python train.py --num_hidden_layers=14 --num_key_value_heads=4 --head_dim=32 --norm="layernorm" --positions="learned" --init="normal" --optimizer="adamw" --learning_rate=0.00178 --beta1=0.9 --beta2=0.95 --schedule="wsd" --batch_tokens=8192 --doc_mask=true --max_steps=14686 --dataset="wikipedia_en"
Each number is 500 + 40 x the weight over its row's rms, rounded and kept within 0 to 999. Layers, rows and columns count from 0. Numbers have three digits each. The size before them is the row's rms in percent of the matrix's.

# layer 7 MLP down (transposed), 512x128, rms 0.162, rows 265-319, columns 0-127
097:511483546465558538555471559522472487499529488502455468555561508500432463486526513485541584505448468464501558467530472527537454528504474477498493468517460535506401497469538509499495546436496525445546480429540522470550455449488506517467426514502464522521465582509516520578523482516543521486460559473486495508533468527456510563472504561468606493522537585480438472529563522473458406443426
093:546515563445499558491531528499465477537460538549528486505476523457512507477507502467455532515481482556542563493491470500587564519487455559544462420472561508483513510507546560446522423520530560515529471519468468562423484525528526476548536471460495497397508482521447539423471460461439434463505446619431526499507515521479486444524537519510491525560525479444525455478515494418515469503539
101:473476499508426486477441504521586547431460525495501470472448517535538506526494518489528537534507501493472479507444477447466465528565483440553538571516474513517544400446471514535553436510585494476515496531427483552486531436509519536573462574504532460505519461471493479539539526480469505484498397606520543534524485439519525460540580479491540408506497525499489512483478514509515539476409
083:501513468472564516598485459537526438476491541480514507557435519484544549497510514509477534549533504528453480573535445576495504436493524473508437520508489515485441471469420387479499480529484549539500486503565447516510527437484540475475504503576494492450532503460455464475571524562555463544545503412472584509501583495557549585542533467457461506496504485475471484501495469429477504468505
100:495465500476510518554490467480475476472462578542439501495496492521521517518458559455549506530505487518533532515470478593543484532450451462566547446496480573559409538523595498449500487422479459545485473502503483518524492550485450504547481504455476495518487560476508438505416468528514521537573480489533468461539513551462499474511523446519465525634478476515486456435515527422534585454476
085:483561448410449502449462454573529452556458465544510567487431515526536464490545535485590548462514511453514544548476476473547489483491457573448434506480529455545510530590492484521472533439527478478516467537452485505511531525531540502563377502484508467535539526524515473544538490485508488501491452478465472448471430517477513517570526506595514489544499486473537525470510396500530507512539
094:530500482477550521466519535538499540448428567465527476455456441505500519500467506531527515507562503454556441560467472459475478543491440534535537564493589476511488397473476464504553496467537498509420516558442483490432512547495477500514514550501513539500518506448434525488539501546499477513443435499484567492457455432506489454493546588447567521568470568475500563469524519567473427487480
098:488508488484467509560518447540522494617465540502493550412511567428471423524455449472542539553534505510473485525537513448469495560529510506508487513452487486561443495428532489489487542551514544459507526515495514529533424551467457525512477524522534400506471474507546445456477516494467493493539520531516580439518404514512503543504534460434486418452421504520556562534533554535485510489476
100:448487476442570510594477502533417436533484475510520492437466471532480492550544525506492523481476484512518498481500429547494549476541486512475419516542538522523426515527416483494490497484445466470464462470487450469507470471485459452542528453576528513470506531556522534516562480538465477557535440568564459523492507535571496542457502402515580461487548541557472462560592516517505542479516
102:514533428440503572498478435534429499465551529459537487417482465460498477511544508521538391527509525481472480502539512552478496515514473499534483508459432541460525499493479527496525491551451487509520473495518494555486546502518487498523470535497421561533535615486423505465515501509462454512520426464530465543537406560429504471466552574560588510561573541463524492448489483499516539502524
108:457445494503462521546511513554492417478502537578490467566567462429569562504498444519447452518514520508481549515440531517491521517561512459465495543479466451410407494515425521472574505497531447460548503548514484547463523442539439518529463465565516528519556506444540547492458528453554468496551517542539504470503519463508529515459490435567492489535555499507483491508533517391510531469515
100:520486535458503495504510538516459504470484525539514490449527493486567528576553526454550512468480405413578557477482505516551502495500449461543472502550524526434471514519464379489513465481486454516566537509493534511547479523485550500520484459487537444501524404418572493420551513608492541443562545581463462482506469490490536479523543496503497430530474494462520492549508525527491497480545
092:509489461571492450505582510410520530493502503496490479496507477503495529539419508539493493475457471517497472515560525450543506438497524449482447442492549520508571513573420468488472482529487466563537493466492565538464529413552423446447601509482481506505486410461497533482478524516514516524501493497523486476460591491431469527565447488468486507518523445602516535523560523567485521544460
095:363479537499544483576548531446511392486566485532501453514455503438476534495447498541503502488486486474537501518532555578527503506503486454497518518450488492457517476470451526511442468494533558531552509508462516545501479475522473520482494580548526497409452541454537530546478497525480487467544454490508558521503526531573529480510603515428460533515585492464442520522445474482519415503461
102:566509449527461576453455481492496508511517424422457539477500450507571541456556597530483448452468492530514487531503444556534541573519503462457518413461560505478487479455538511502421455544486549570526529495430504523425535476557482509480496469477515538529455568422471519633506494573507454494493510482494475532525535457503530490496468495474531534473480492484514527450496444486527521505477
057:472522520492479535488482553481515495526486486486485498520455491482524538499514500488498473508460559472472524564509492472477496546453547590509529553583477495494553493487389466515519506455526505409504425542513437488480476494441462482453562508551479508457499544469586526571533369413518434485504447489507525536503509529509439508545513491450508512445528495458601471465525511557533446560444
069:460503518494479503490478487435500512496507464537467497482576552436508481512547468572523468483442537450592492466497494525451454463553534462437492477406551539468493488543511527539505395519495522577501496446457456522464472410510481516450503493524535566481426501446506479570463586561570547513517563559511478496473492493519512509446532461492517552558498476429475529496483513498578479562516
091:536497473542509517546536516503518402486498471431448434471465497499513482506501473485490459549452488422531483531529467554490472473516481503505508516493519422504524521481399521523489549484471519471585492552579515538457444519534482512505469507525499545520509541471544496530421471526509533525490453470555477491488499511565515504475609390478593409544492572540482427535516483524557564489446
097:447554550538431560437535557519515433539462418540494560467481489495570501478542506463497470538483558563575514487519415423502505497576507481544469483509439502526486476524548381508528491565536506499498489458543499544530489457501514539514514537500461495512513465448491439508499475507472549515533462483481564449512520521507439448531505440481539446521592517459495426483527422521485529445509
094:458459453525563538513500442540479511476427475601483490535503497484478470483511512540478434517507569520461482471512527488529463472470467519442541434521601498535448521487541478485515564515453522520478521605550463563501490455521462512529566555497487589486529537544505463466493446500462428483555485443532557449511416526470528495503532482556546418523438518481493523428480456468516551497530
094:463501515439501522533485564533506538525397534448475523496503483505546525442512471499521542525488507613553465537487486524560481554468536506496451425502442497522465441524546447483471538528420576521467545506512484489431439544499504506487442532446462563538413499474501442517479521531440546463494463606565528493478549486550560544457523543446494442500505469473523530467491478449522471525508
088:471490510479614438488520533410521513475447499515499508493586517516553558513480540496441499496544483472461491477525500535482470570519462505493506492441506454473487483511494490544505493549455527434493494497439555488455524508513532444512520497525557503498545500451515456600551439498465486461442465542581476442551493537516557485565522504456455495575513477522549528511405408520565549516423
094:560546501435475479507476577429435500447391471504538524437516507578530558465494536515540480485438514487500511561475471490439487461487534529553406508494583504556555474532488416480484455526481528548477446424507529529561538470587512503481474479478463493548525462459460507513483506483524571508496472519471511480538554565487540425491462524463544499536540476492506470557567468467512489545507
106:461481530508464484511490490469452482527544557509512534460510463540478556488570441482464445501530483558490540405523440530501537469435489543449488452495569564477488548517456500516549499419454536512517473562570528524538455504494430404510563443500490495477525520477527501418396504448494508500521616524437532528480428475537500467515529476537428512523538506561550517496490506508483501528527
086:490452485532456506475511477515527558533546499472534513556559424507481480535491491439511474500510434542496439497513496480446451472450484522536466562467467468476533540472576450509578504463475546529498564557484531513498458533494522481498540555498512412564480474502515461458484495533415467551516483423428492467585556472537448495462524519474417479561515571519483524453496512608478516521579
093:484489548539514509566558525482485504568465421453502493484482526445473544505457585495473463542480521501460512490528532317431488516481515528512480503488519488521516405495533419521509433554483503543474501551447519506518561516523493453538451539511525525450478527477511500552533482512538529547545506493478450516547554467530553487532411470473505462500464458475486541479516533524569528482407
103:470478433505505523467597505464522529477540458450493536517480542449568514519466480492573515528508567424505470511471469407527468393569464546470493524452597486467509488448499532506509457437530493506578512493533542528544509449482481466526514523479512523534523484478469522468480504551481507503468566549512440509540532518459601499472439522425505546495536436523436472495498567487590510510479
092:503542449423580445443535517590472475503489553459446517497477563527471526477562499491466526536481468452406496520480406565480499528483453476544549489554504531469507498537452442512435520540524534429554504508432504523530553454535445461428478563495507500502525523473525545440523506486521473451525449451479585503484544506531514515552539460505539506463551532486541509507522444496560492552429
099:425577558557514556493486495453399464560504615512555495436495486490489550506518546466505487547574534521545537546469507565495519504474473513518497477458416488559515538478542459470490544479479494560406492493455426534437550497467523470479508476477496461524540487455524524490448508506539552448491557471435459485528495496554506501471406465455491494514576483521455524511515459491450514527448
090:464466469496482569496496537507480533489539465520459511583484546516560469482512436467475523421412507406489489521448512510532478501544502499517502498464577435473517537554486539522556453452522463441541464518474504496427526500482417497484609480482535513528522519525513515534511492560599515522518518485458477554456501509512511592410543509527501490522492545464437446412571482457499533473510
091:578490505559479446491496562466494554526481445511524450558517559475493511562542488438516464472491497468527472459460535478477489482524457444533473478605439485451501504476533588493536453523450505490546549440468495518554525518457354568466537529535527552531523508538555437580549479498548496476473466493481502457439519486562471515518500547474485467527545459517467499461446475496534505566531
119:523499476526461523459517503471500486516541494516534541512512470494539521471502511505493526506483490529483486483440557488531490538467492528503494470515488502453482483515481454487541550532505465507501490423475517478457527535496530512504472518481511505548517531522536505520448413481499500485513472477506561510440505454477532491499498662491476510479485492484499553513495503512556216548523
112:523506485479465538501489471528462520435451560494383508518522531612518528535441468506577531461469478534527490501508449450508486480473434431541470470540471449567435505538546455486476507452486460458503431526550534582542564448564500510466478494428513447505512477554512521446517486515580562579511513526518487543516453487452476581454507529479508445479533532439482480530515527502495512534513
102:497462546495450439533510499496493530554456482512516513481481488491529406579422513532473518529502398480478579500551475515530457464532540461534477583525429509501473541469450522519490572479550483477472446541533457506473483420474500471474523527566475520527455535578541510439572513543501424497470485540469505524614465471540467518494477455447539445478547492497504517539524509488503528404526
091:461566513521538496529482440514574486521503459467511561500447516510483528500491582520523475521460545476480524566486519570493502449439501538477437510471524452444508538550432439497520438490530478532551537484489460483471527512509520499422471540465394571546524463516474535561460543472506483512455489448519523534522507544556506500539545379476529500469426490561423531451600525517480479487501
087:474510582482546532487454446497534514531474475525504438513469521506514549548519484525492480453481557488568490456516474488509549506461528466471503437446519520536572474563411485470549431519458546500492494534501438534495441501490582536415578537487570548416465531450552525489543511490498552467440497557511474474478522509481476435497442442592578469535511436484485498485493517468470561476546
099:498474495501498580470610526568446549523557438580479529472551448550492513514457492456519434511475542521507484466504524499468470543397533473457516536486487510486499587441528514507497444471508485533559546509485580441434549493463497547471527553468468472490508470525538506497446492441539558445497461460470404456507498488517465586524504463475483490540519515450494574459512514495515577542519
105:517458526510549576429524475550493575430513447478469563505438519471564457576480484500525527552507409544485583438495508516500450545515477457463502489480536438459491641541468466429504462500481500460507559456522469463561449524528480477495521450569429491460499428451507455446488493507530495505489496502498531516490560480516516515472507499504545566519547513498502485462561549541523538543523
109:482492518522499494523555497586454511482534509544459461470501500480510604540471512506488423492465511584499450564523435553518517406535471490485438523458415549505431517545548459554440513575509480501523487483530533463590504494556547575459503433511449495535540520550450496447476510446461548513499490509527533573484497455532490541505446481517493445504484538420430488499475535466516542492504
108:550512515532543504488505514556527497467553562422443517478543468520459514500575468529555473432442448481500494511583539471497478515463524487566463413555465518555421582511462510460464504523448497485504576499521432528437542503495575481434476510471577553554505440524494544546492486507503469515454476455519436471541504443500487443503539481475486495507520481453566451528495455531522591541507
116:525532493442524429485542528507545512505561472479577541485505487531523477550566503533390492444504497458616517480434486506487517522433483534557479496493577539461490536524552464480552537483447543481501439472439454481425451502518512533448556548525509500509456489513513567481448507433416493453542517557477522502509564494430497426499462487563514487486510506496504547476486462453479586491493
099:528486489495526457492429471480543443478505458488463539433500471534485548503495537577468495471519531493526500510498514492482473479495523485401513492475470536513525519531602530577454500546504490472515530495532523471500493460466448525492614539526541572534515646546538483539466508419520524509411530481491471478500500478501432543515520552500421488482500520520525553429474461442432547481574
095:496508479453513471585515538475510541482447531510539559504478485483519554520495546442479544458621471439617467539462456543476433531451495525489515513545496520511491512468560523514532460473436477442483530497521482532463535490497504505470579546529576492507480496524434464380489500473419504465579516490533512418511552534494500458463551491464502519443513434470508467440539488509552472486495
101:441511511573525573486497527571535463480501489530509508521453431496559445499492449477531456594532491422467519522495568517486485478465561531455456517532461448537523474500526520522427465438608522460475532514468480501508555468516481453487482570501494482518470453553495476534416541497415514528457464419475503422472507577505534499464496449542538479478471535475507453483540559544502537513570
091:454496518498494470568528544525464483500558498494539475535538471475468498566475506471492491481530526483494505533533463553511505578588482490492490455460520466516516444508466386476447524474456521480516434517418531460490541447554498543463541530521498532423430606434530522529548463532523550544541481503520544546438565464527498552535549469418516485503537507467508496464478513501518512477368
100:462483447472576496478445508497482467523504447579442420503468493456516448488487543543481541446606514492526516492579439507517466520505499457405550528459535483540509466551528491512521498545519451536478423498494489518559468477449505497496482398442528530543563479506545473478549470525460462562550496497540505499471405516501455493565535496464501525585472519451549520511494491548527517496594
107:446477523563495522542598544476528524482482460476504546479517514529432528449506470519500437483559469517542515530421486422547437481466531492498457521485505544472580483532571480488490515554480498491551475498448504491460582445517508485477596541469475473425512469601500490493540495476430472510498594496455598523565551463454480491511491504493468531486467453514502505493421438504528563492484
103:511473528488524474553487537483440479448478483470449488521568529550539564498522454546516548563503490543477519540463468465538516500560454473486517514452447548557560492476369559599560471509472454529531522493463558546512543553434478489605471490432495516489463441432490531522555501534541521494523474440513481547466482449493454476574473505498512441504490537496454466517419489518492541497504
103:513488565515493485441514526492547502533566499448487519432420537531521517434560497509479482568475474447474477519561425581546567500549511455515473503530483484512487502509516467469476502500510516522518497427521497523472422456475454509490467529463517492419439471472526472519549515518483507555502520484485520457529476504571544482453561521486578566569586415558526441435513492469575438452452
100:508502491545476518506504513497515495492547526492475487517469503453476545477533545517520556532459490474466402597549534593564547574443497488465528489555521500451494407499446449497504481435564494489485521483499555608525446503443498480580502516519463434465479512454424517519514505575495446435511481479514592559549541501530469511532483475497500563477490472504535446515492500540501507401514
105:486496533449526522475519460500494528489519452409434490422487522440517569457523430476502565482490537576560454561444473501480457535526457547557461497509490497549500432498571489488478505567529440551531430490516426487551541484514472486512526484450496553509540466531440489438454511602471470534460502503489482451512522501492607483466509520534530508558559547463572523446514502446485531493507
101:468466479485533452531447548511511557475507498537530516463449468539418463562480491565560501483496548506424512446570530505444563515530499422458502565523571458466558519403472466434472525425545476524413494462509496541509543454560506523469523467547484481536523527532527483496563511507544527485554505517506450527577459472513475486426514539471505502501496567499476427479543476455480506545427
106:570496501543472522557501548529517433522466457528562541480516486482462463475473511509590468443504525556507529423453475432507551459485525493533503452484458519510514525518594453543502504554536486567540501462491440490505409476546482507525490476453507506468492465474465525514535501535449508511561567475542491503553488498466565531417459459512582445401453472461498493551550509459428446558522
106:518564480466456500589539455516491570477472500519527525589467561452584526457518523516485520514535517490551540465499434532478473528534500545427522493531588459519506516405463509491519551527462478473474565531518494477561439577511523446521459424543468496481488400447491522481569480485503466464482507492423514489492582498516516572495466553501511494473480462498487544520506474455530418482440
099:585504480547584470423532457519523492538532480482478552535467476475476530549544477548520416521485445541477471610489500482524489502446553471532453474475510540489548480456489497518519521607443511518502473443470547548524463490536514499463526484379447513533498489541520492541450523444441489547467483477540452569465505468479528502486467606559508525476485478475511475514532488499535403456486
# layer 7 MLP up, 512x128, rms 0.163, rows 266-319, columns 0-127
096:509512465493453468515563512402465514496477519477495510529445517516419493502441488536509493535479448539462487446541503530461474443528547480490531532583512489578470510488475584464472489490477494522452478391585440403546511500518471561446505499565466473562496522545503508506484499483591496521524522507533501536551510442491459529554486493494460472533441438521447547589482495576433512516489
096:545482482612443527462523499507528506492474507508506495530576416463455506509579502464459502482537370470514569412489503463473483492511468537484467525592460473505533458553495516482502485503469491526487510513450595471544435550509519527542429442457429529417538539490526540541525502557541455495504524469511490494478475514485496532457467481500508475453582498503516541483516546467469565461574
085:466511477516486505519535453519560538535472558506444452481496449555525495448562502466512481463476519525442495350538550571529485511542478511610479494514481508535546519455509462529486466470514438434519553468516531486501473550507556476577499536543465451491401495556522477418507466499481499540487482560540415460522483488461489459529467444557533493446501520485456484490568521542514548512466
106:561517473490444483532433555529514540547541497463535564540546529536508520548591436499499516489507473496413456424455451522538553478529470520574455550539530503550524446451596496481548509500510533548447497483456544383496472532484537458485467534496459534496506440535457565412473491397467480489500496547497446472500492475458471481571514474504535476468457514533513513480506532532534505473489
090:535481514517461523423469509498517536459481501584485423481525481455505518496571476534427605506478515527482480470536522516461513525460489488526512470557495494545491493453539489453508536540550546498492491528425549499435530520503523510499500541497436514563555441515475435508451496360433530454527509511583438562528498488427491498434386500493488551473476516496466514517477546564539502505503
096:546484459611431502524487459447554573581526508511494488458536484453473537529530482536458530443501458532431501408540517477442515491476486500550439490531445509499505520513494517547469481479490457419530548458494576495529500532491507517495510423474516483470517453445517553453557499454528510602542494543549438486477480511456469482547547516523447524420530473589519484522525488483448517444556
099:439510505495538545589519487534485511509489506515558432541531497466518542531549459473373516463595516518489390484471498507551552496510496485546510519452496554450501451475506498552493464470486476410442476569539561558495581459520497519532484539507421491489486547489460493508534479483487543488486477482495413545543462480455531450497463497510537611496481452473492533545466512458553516468469
104:516483400497544470527554422514481535553489530524514483589459450515478506472547533512477478487537504500513521407498503502509586482407534477547485531527450493488466552491471483482584520515549416493512548501465450531506527540458527499533437472577469548474503500515505532456505546476533516507538520476536553491471428517525483477580362478473428544509482489488486531443551517514520557545460
105:494538520500436481508498472500488499539493498599472469595432470446482524529453576536521522494487486501509551500547544506538490462540438492596489560499448494559497487511479496559504510493467461434525557547555531466484457442506492465484469491514405514511441437503496574474534505527521476483441580539465516489556526455416446479452526478586525515594465494485458454473468484519488536506563
103:475451529530481546465462518452431574573490513475493501505497484563449539563536439482557540503524534526493497514370510548533569453546452503495485550554418471471546452487501516432538525481474495515464470450531517474514459543486473507557495461509479537467418475553532499486515523487535467511485530502501376417544490455558535452542439478520532552447464533517523475539490519479479480500444
100:529520517543511524437502491482505546573468580509497449518541501483479546453492491550401515420464526607532514485448498458528521444498506485499486508525462478470540515415517532451551504526507457453431511445558471506533461488489504517586510440514469517459519483537518467535537483420518502536551546522500422481461424469464416512554472498478509617545490436486512489491557499453503527493461
094:497515485476545580546540440534524542442492497527550411463502402505485458398471469510509541538490508525525539453485501482527473428507529526541600543480503493525521507459529466457486545443587391446521514534468473513508533591493522505493527585467441485581531511546526450536464476481498464445535472502493500507496413518450519534499499480545433534490523462475467491472520507475511544529468
104:549520516536511566462428512524445563490530610480561489465495471463505533446509541449461498458550452491517592496527502532445570519470453587561461506492494481545526484556518489490476458468508536486491465551445497514516460556554544468537488503471503475518493462489510506442510505518533553559470513504567433434469498504445382488487424447529489592495517488456531506453522496519479511576502
097:450470471506500488515465501535466484483525517553560445454576488573509492519499466465501457446531509498467482521532480523445600433433584505600449497520539484420425492516501514452544530475551546524522428450503535540459483512447498562533476426464472515496508522450468560463481507493507499491549542509609477499518509464492539498492442475527488470546528543491583476445435524438445503500523
065:545573507521488528504444534497489593497554524555545443493519474505510403529546483533444528443524493532528491497522452498525566429474502474502494532524537596463509495554559561456443461578458484508481436497487446537513441526468476518439472536504525454479464537505457451446479633490492458473498511502470489506492461535462473507510482493489492463488395468441516531558525468547574479486480
073:536567569519475452502551542453467531552476497443542604513432420456522414524465532494485488481485502504535578400461509497494485529575453534505501557486522546506472518435490448517492541440464534477499462442541507488490468462443444525510535521454525469538397481513544524503524533497422558492524434510456504480549490475467536508501554501524484573541484562533457515527500548447466515501515
093:490462473528487583520499494486459541538498478565497488500477511444489481497504563472497517487551482501587509515528498555551517464508484500566483551440443531509529504543461561471574479433423522513469409496425494528501549477467489531440479433510512388502481464529536421501499541558558480517475517481526524495508492457515429545522429477491497626418474428457525493516495507504441487478515
096:509478502543518463470554490546501462490529496472496491535487545473364500538515453497463522470521502524514542446504484505469553515582494481523512530507565427562427564504517584455502523524449541484454412453481521412461511485480524523502502525494544428493498521537396555516506466460508487476452537550448509430502520482441482586437516490451508548504458524593546514559478495519494498482471
097:521545460495493534470526445450494538518451515502509441539505517487519439463471459487530574490549492573577526477563481490550553458519535522509549492498493514486500503626524512505463469474480469483450472461489401520525554515468472511537447488516469482504569518483458527555529479469492490454527527436474528521551366435430477457491467507467429485564493408559549506553509551516529490488484
100:544481486534424457504483517446523492501483498468465493486422502552401439461544575481498515533475450507526508518487545548514460451490552561515561496485503418504399489508469489466522514544448523490488501514558539489469527581469551527440496501590523516476483439488541558464492571472536491493516452581492560439465521468499447502550495492473469539511500450482509524469511500564444479605569
089:480636456502535453500532477567421488443448508500509503454522495467434522526581485513551466430453520493467495457507483499492551458401585477514484483566520567525487528488555545491532482466511501470510474533523503517556533484456516573541448550501537556506442497459425441444448458530542505502541557492514511543505533495480492470447477477516488516415463511485565502440513473463553514542515
101:483478595515512508549553466540477541495500547462513422528511481518496512493457442525458570539558530466522461478447517503452452440519454556478464581506466511391542487500500505483578536410511512471459482440539495509463493486519520519544508443527512484538439492510472527505544500479506458477529463421493509464514461510524539479488474489552494558506555543420385543568518523430483497541573
108:487536473517472548450517456538577536489495515537470459549578491540509533525556513471423474472436485476449533478527443513550536480436508489460447516534456537412465522496515532553541470439516468473494519449501540531501564495479449512559472515546530608529552466490462521450526483429499417403494470510512427452461520456498510488451522470580514515455480521491450530458546542514526521547554
096:413506527495505533530518446475523519489518462500456467443437523482465495469520505485505502460568468496502462458450584543461467503466491537573536472501493472434541431502516492518525481510493497550581465502509607531480490568415523551516471541517459458528491523505524518535504506576469424484569414530564536455465478451484518433505519469516585545505526466515488589499475442445458520512568
094:491537521502549605425533439484472488569546434528462501504432421477464510402560446482521472529488491486494480499548529459528522478470517476572447505496449480445476466576554534488530530470435490457542522507507575452467505487503565477505490471484455515546457487506514433518484494496525464587471524531558501558518461531540437504480525475537520483464486569409517475568541472490545535549529
099:583528440544555548430533484519560524423500502532448490437466489453413485527520518492498502553457434580455492450509495473467522456405528469489552511515511521524514508515549543543471566478484491475534534485528490473544560517442561614515455536449526434539486421572519523497500492416483436503511526470523464493489497498537515587469512484538527465494461510486502522470501468556457515495549
084:487526520537439478485426475480534533531494485471488505553540362514560499491501522507563520472496477497506525462571561502559501548450431532520506519551533518496527542448510431611499498434524475480473508460504496493483507522464548515533480498530413505589578479514503489437491472464476501535477518547496419438528504506451565489543509474570473481574521476475425479480541540496452529474570
105:546531468488497475430516482605455483532527483447477471547502519464481525422458499480443445533478413564528489484554492482531524455400545473490512488482504457465345544521504547495490485475533519465483453492511497508462560533498512601481459431539490481488508495455467543501490491504560505528492555478541542438530498430479518545500547482492499517488530522581479595457528515503460508535548
102:473586516498471463526521447461439490489453480504471540516511523485468519539543480520474478527538484559537436494528514481531509477523488507541458596533487505510457541470482527609498501497438478493515557505482446550540508466479509492445407476611535567489545384485474468504578531526539484494474495541499570502535502455453518399494459494465429582462452495562531478539489511538493493516496
092:539580539446528446551468462504462506494505511477507458462468494498497527476461538471571449437531469608443541481439506518470579466437487505441519575514471493422505524510541446529527488561552505553532507484536433488473504513501500565500451519491523460541504560527428522542517472456408454497510535486570434436570471514492508443549518480533522523477517559460471480573467496452502517541479
096:481496567563557469449554550478453519520590566548525460512511481443481511497470489529472498510552484545465572520450512476436565494550485592488414514447459545534422467563503520559515532502506458468493499459456513469492536535530497531536415502503494415495441518548506520467479447543539465558496538550572506453522499483444560437497462501498449560539528500550501499481476555453528474519504
109:488515458509516491501556431505480476477618491465471513596477506447398432503528536526450542549468492522580521512519490495442440468477521562472512505471435465499521502519487571517538498549469490473561496437555431435531537505474505518481429493562459506498551518493481468471492519459428509432444550490550534466498481462505507534554493489517392487530521503501474571545480559535557514529485
101:555535591522466521470509499511521461524501492528444471620477498481441512517456572567462485406488466468522514525425479550506539536500397570526462502504498425491477469505495494508500493494478529503429478467577525523431483473534543474457512415528423527546512470511508560531478553501543496541495555553523470488588464495448520507516485478473460479539471545471485584509457469553481536524476
090:508499530493530504460544571442410510467449534506508536491465489550492539495500471461458447457582520464529531520447496476540556533518500472576540569454542510580550448499495506546551484435419509517527435467496489541451522473489517465529468444443541401492435475492456501531585533526494535548544538488524447532580449500440495520467477458513454539538516509477487548504472546428513507552498
092:506464441521490520518543368494494522546544498454521529540555511474492518467581454547444479475469469501484466455444511528507589448500493464552429474528515476427505469449530489423517507520518492461523531506533502456480484500426572541475463403517463510556497539505518523488479524457465464544470457556620560474455524463535470550488440464494531500460496493488527574494519533481509490482576
098:511512534515502440516539463472513537510426554483446490497489495470456489493435491449510483466504472548501520512518484517443489387541473482549430571520361488512493554517538487549470456495491504411422585538551505514569480450486482554462471508516474434481537526539480528472562492524526455536499533489453541538577448531463565532572471477480476509536511494590515480495526529496502516448529
110:525530425520473495436392531501443522539585482532543530482451453569541507541475536547502537490598422528502489545483493521479608495416527522540445504523529468447498537480493493442480539492540535532439431458476499547395489552509509481548535512451496486500526493467466492417450533470537479516520498555521466458516439488462535446546467473465490527472452498531486486548496503531499537534528
107:476506424538469562483515409533447495562494545466506545563508530495508390544519481542470493500493513547460494467432495518500505464573472483514464488594447463473471515561548511480539485523511513402437543423515469498542549466397546476503515529464490474561578509473457521534562487504514529486448531529501427530544415493455482447508506502476426525488486526536499500502462541451525489491504
107:476481457504502493487474570459546558518492493506478510501427492463473457458523514555484432526472473512486462474484579510492486521541557457546548522496504526522514556465564500480544504512442515507441480428489468446473515505419530553467490525457449500564481434567477486470475522510440494435494532403501521545522579481536544499464483506451342495559438453548521544493513488574501525532495
109:503474517488474605504461487446511497481500493487548519513445501501447467505511501527452599507481525493556483564541535560484498464454548473480453457449457486476502519431532530579515560495488535409475473525492486430458525499517597503464404518485494576547481422578501448488464468470507474448479510484567516508532532528493493533496492464494552466520384456463574551463510504449520526497506
104:490546414529508491579529516452540499572475512546514524506508502513482523431573436481426509507524476465510431489466523511438467482492502499570454517569493499474504501472505496566564473532472512450437494553509522484540506487540520501473500523487446469494502466500482524468460510417400443523488542466475578573500538517517425521483546461576464549565425454497449557507469549530503518506599
103:581533527505538470474444485465481494454525480556537528500497483460481533517446440436495490491487478513451498537454546505499540479391561507577539510534554388427506509553505438472535479543440539560416415478499538514481579492437530565454515519500492490511500497573451550487499556479525471454483503492509497492591461472516534536533531505470521492486447473560483512485413465504472518519539
108:600512562497449458522415521466473549478513573533527562529520512495489483524478522525484464543495465472487457487528475502564521476443514503506605469466523492524412538491487485565541507488419517535482501441472479548481589494500502535463482475495526517477574476541530437490524511479438510451483579428490478422528490462483474510505429475537454505544454574526536562484446423464554500549513
089:461550539500498479529531477499394459522550521537500472503541423469532483478508465476545469364536465524509543483519533550501550524514488613519461532455487501539525477535535443497445547429527425494546531470521497531501486523490537500560521474519501462463443544491508520539507510586524567539473451544578425489452472482440532465540477392491495518481501493501464501509519563475437530505483
105:443601454466452560513485507454553527465497507558542462465495493487501409422493509486467499439488545490422483506542503529513474494483580491520530442499512481450507481543532505521492455452464514506503474533513562481476542476384530528472502585549490533476566448457492484492554509506518521433491538442523515528537487433507486400545465483531414534508484450525532502491407446538504531472542
104:464449501493453459511452517535509514497545544490524422501475458448484545486479553526493542384557480513472459436543485522556446558502482461452539452446479549493387502467502556459510567449480492523513473420490528503495549513567481518519533439532511444549499545504466505504532500481486498431568502527505455534492452511469494445520473478556465476515563541488492552558450540395437534498519
110:459493467558491522470542469523492532498515618476486482515524472520437443555537447535454537518587499587552455448466461494546468440432450564492413495517509465506523483470471547511483529508470492492550545434534513509517509542518540475619458508521501511478512504486511574479544495433466511510490528522483468449476432507456486548578488480459500531457500474525536497497574509560486517481607
108:469464498477522498497503548531418505534432502495544414533488511446490551490482518561543516415487552530527510497481513513527544495561451474504514473497461462520464557483551539487545504451486380484546492509499475412426486452454516499543523414522500562464463538534450484512573480532538514490521501523541496461520456517402474474483416511487524574568435578503493476471466478475426502476488
101:492525481523529495543474436486501563539499526437427588491498497513479485453542542480543521469534475551409468422536524536460495466421496553493462505466482481526473503557526477484515461534526552541573575487470537480449493521431534560420478512488492536525561479508513512438460520514422442461460503498543501505437481492511526412492434476516454520460530491575552532517498399482541536506551
107:493518493493516493479504526457458530484566495443560399557571502530425480530575497526417458503486546485466465535400535518510510471467485507530483525447510420493527549476523502565518491500499528483488488495516493454500495590508582584478496536491559510436491559601501518487483494484471450449452494548552421426505502480514532529541477472508504525428481546473477577469531525522465511503431
100:553504460521477547443486454531564576477495479531485460461456486534490418477516498452508498462552470556457539539497550447527502465401528480546484518560567561491455541479554492501432524417510490497389475565475531479515533515430507507534482517490480523452442495504499510492492505495578446563515494454445504545522502418481541469478529517463476474523504405577491514462512513565506531513569
109:519442513481533503547510550532498507457500628526551478513502434474480464541450486556429488546500492506550495471425573507521436465483471518524515516424538477483458499463505510446488538463517474543507487539536543469424518471471482519527479469585561482440440495606498524485554486418475438466501530494501520443550506485534563516558502501538490483483508565506444550451504516433447516567554
107:532525419540511545481518520521465525549540504489511541444532471511502497473520443498462503438497442471455549457529525491501515465446543512500394552496458500550514545519493541555505461437482485461497531431460456460388568527531511540533505538470553435491415468613457501525519475441428462562467542528496493469551514474509506531462488499493529518496449497505433491580576526554492532489524
103:512496524545523492434514505467446470510516478465574422487550484488496489552523533541518504496482524526483512479515514526459505531443502516432498535523517458485438531525513479601484472463508447490504454431498497407454565570464525508545493486473560477421400543513480575490478462528451444490439557495452495465500502524506554466506562472530534596545563470597471549517476513577458516484507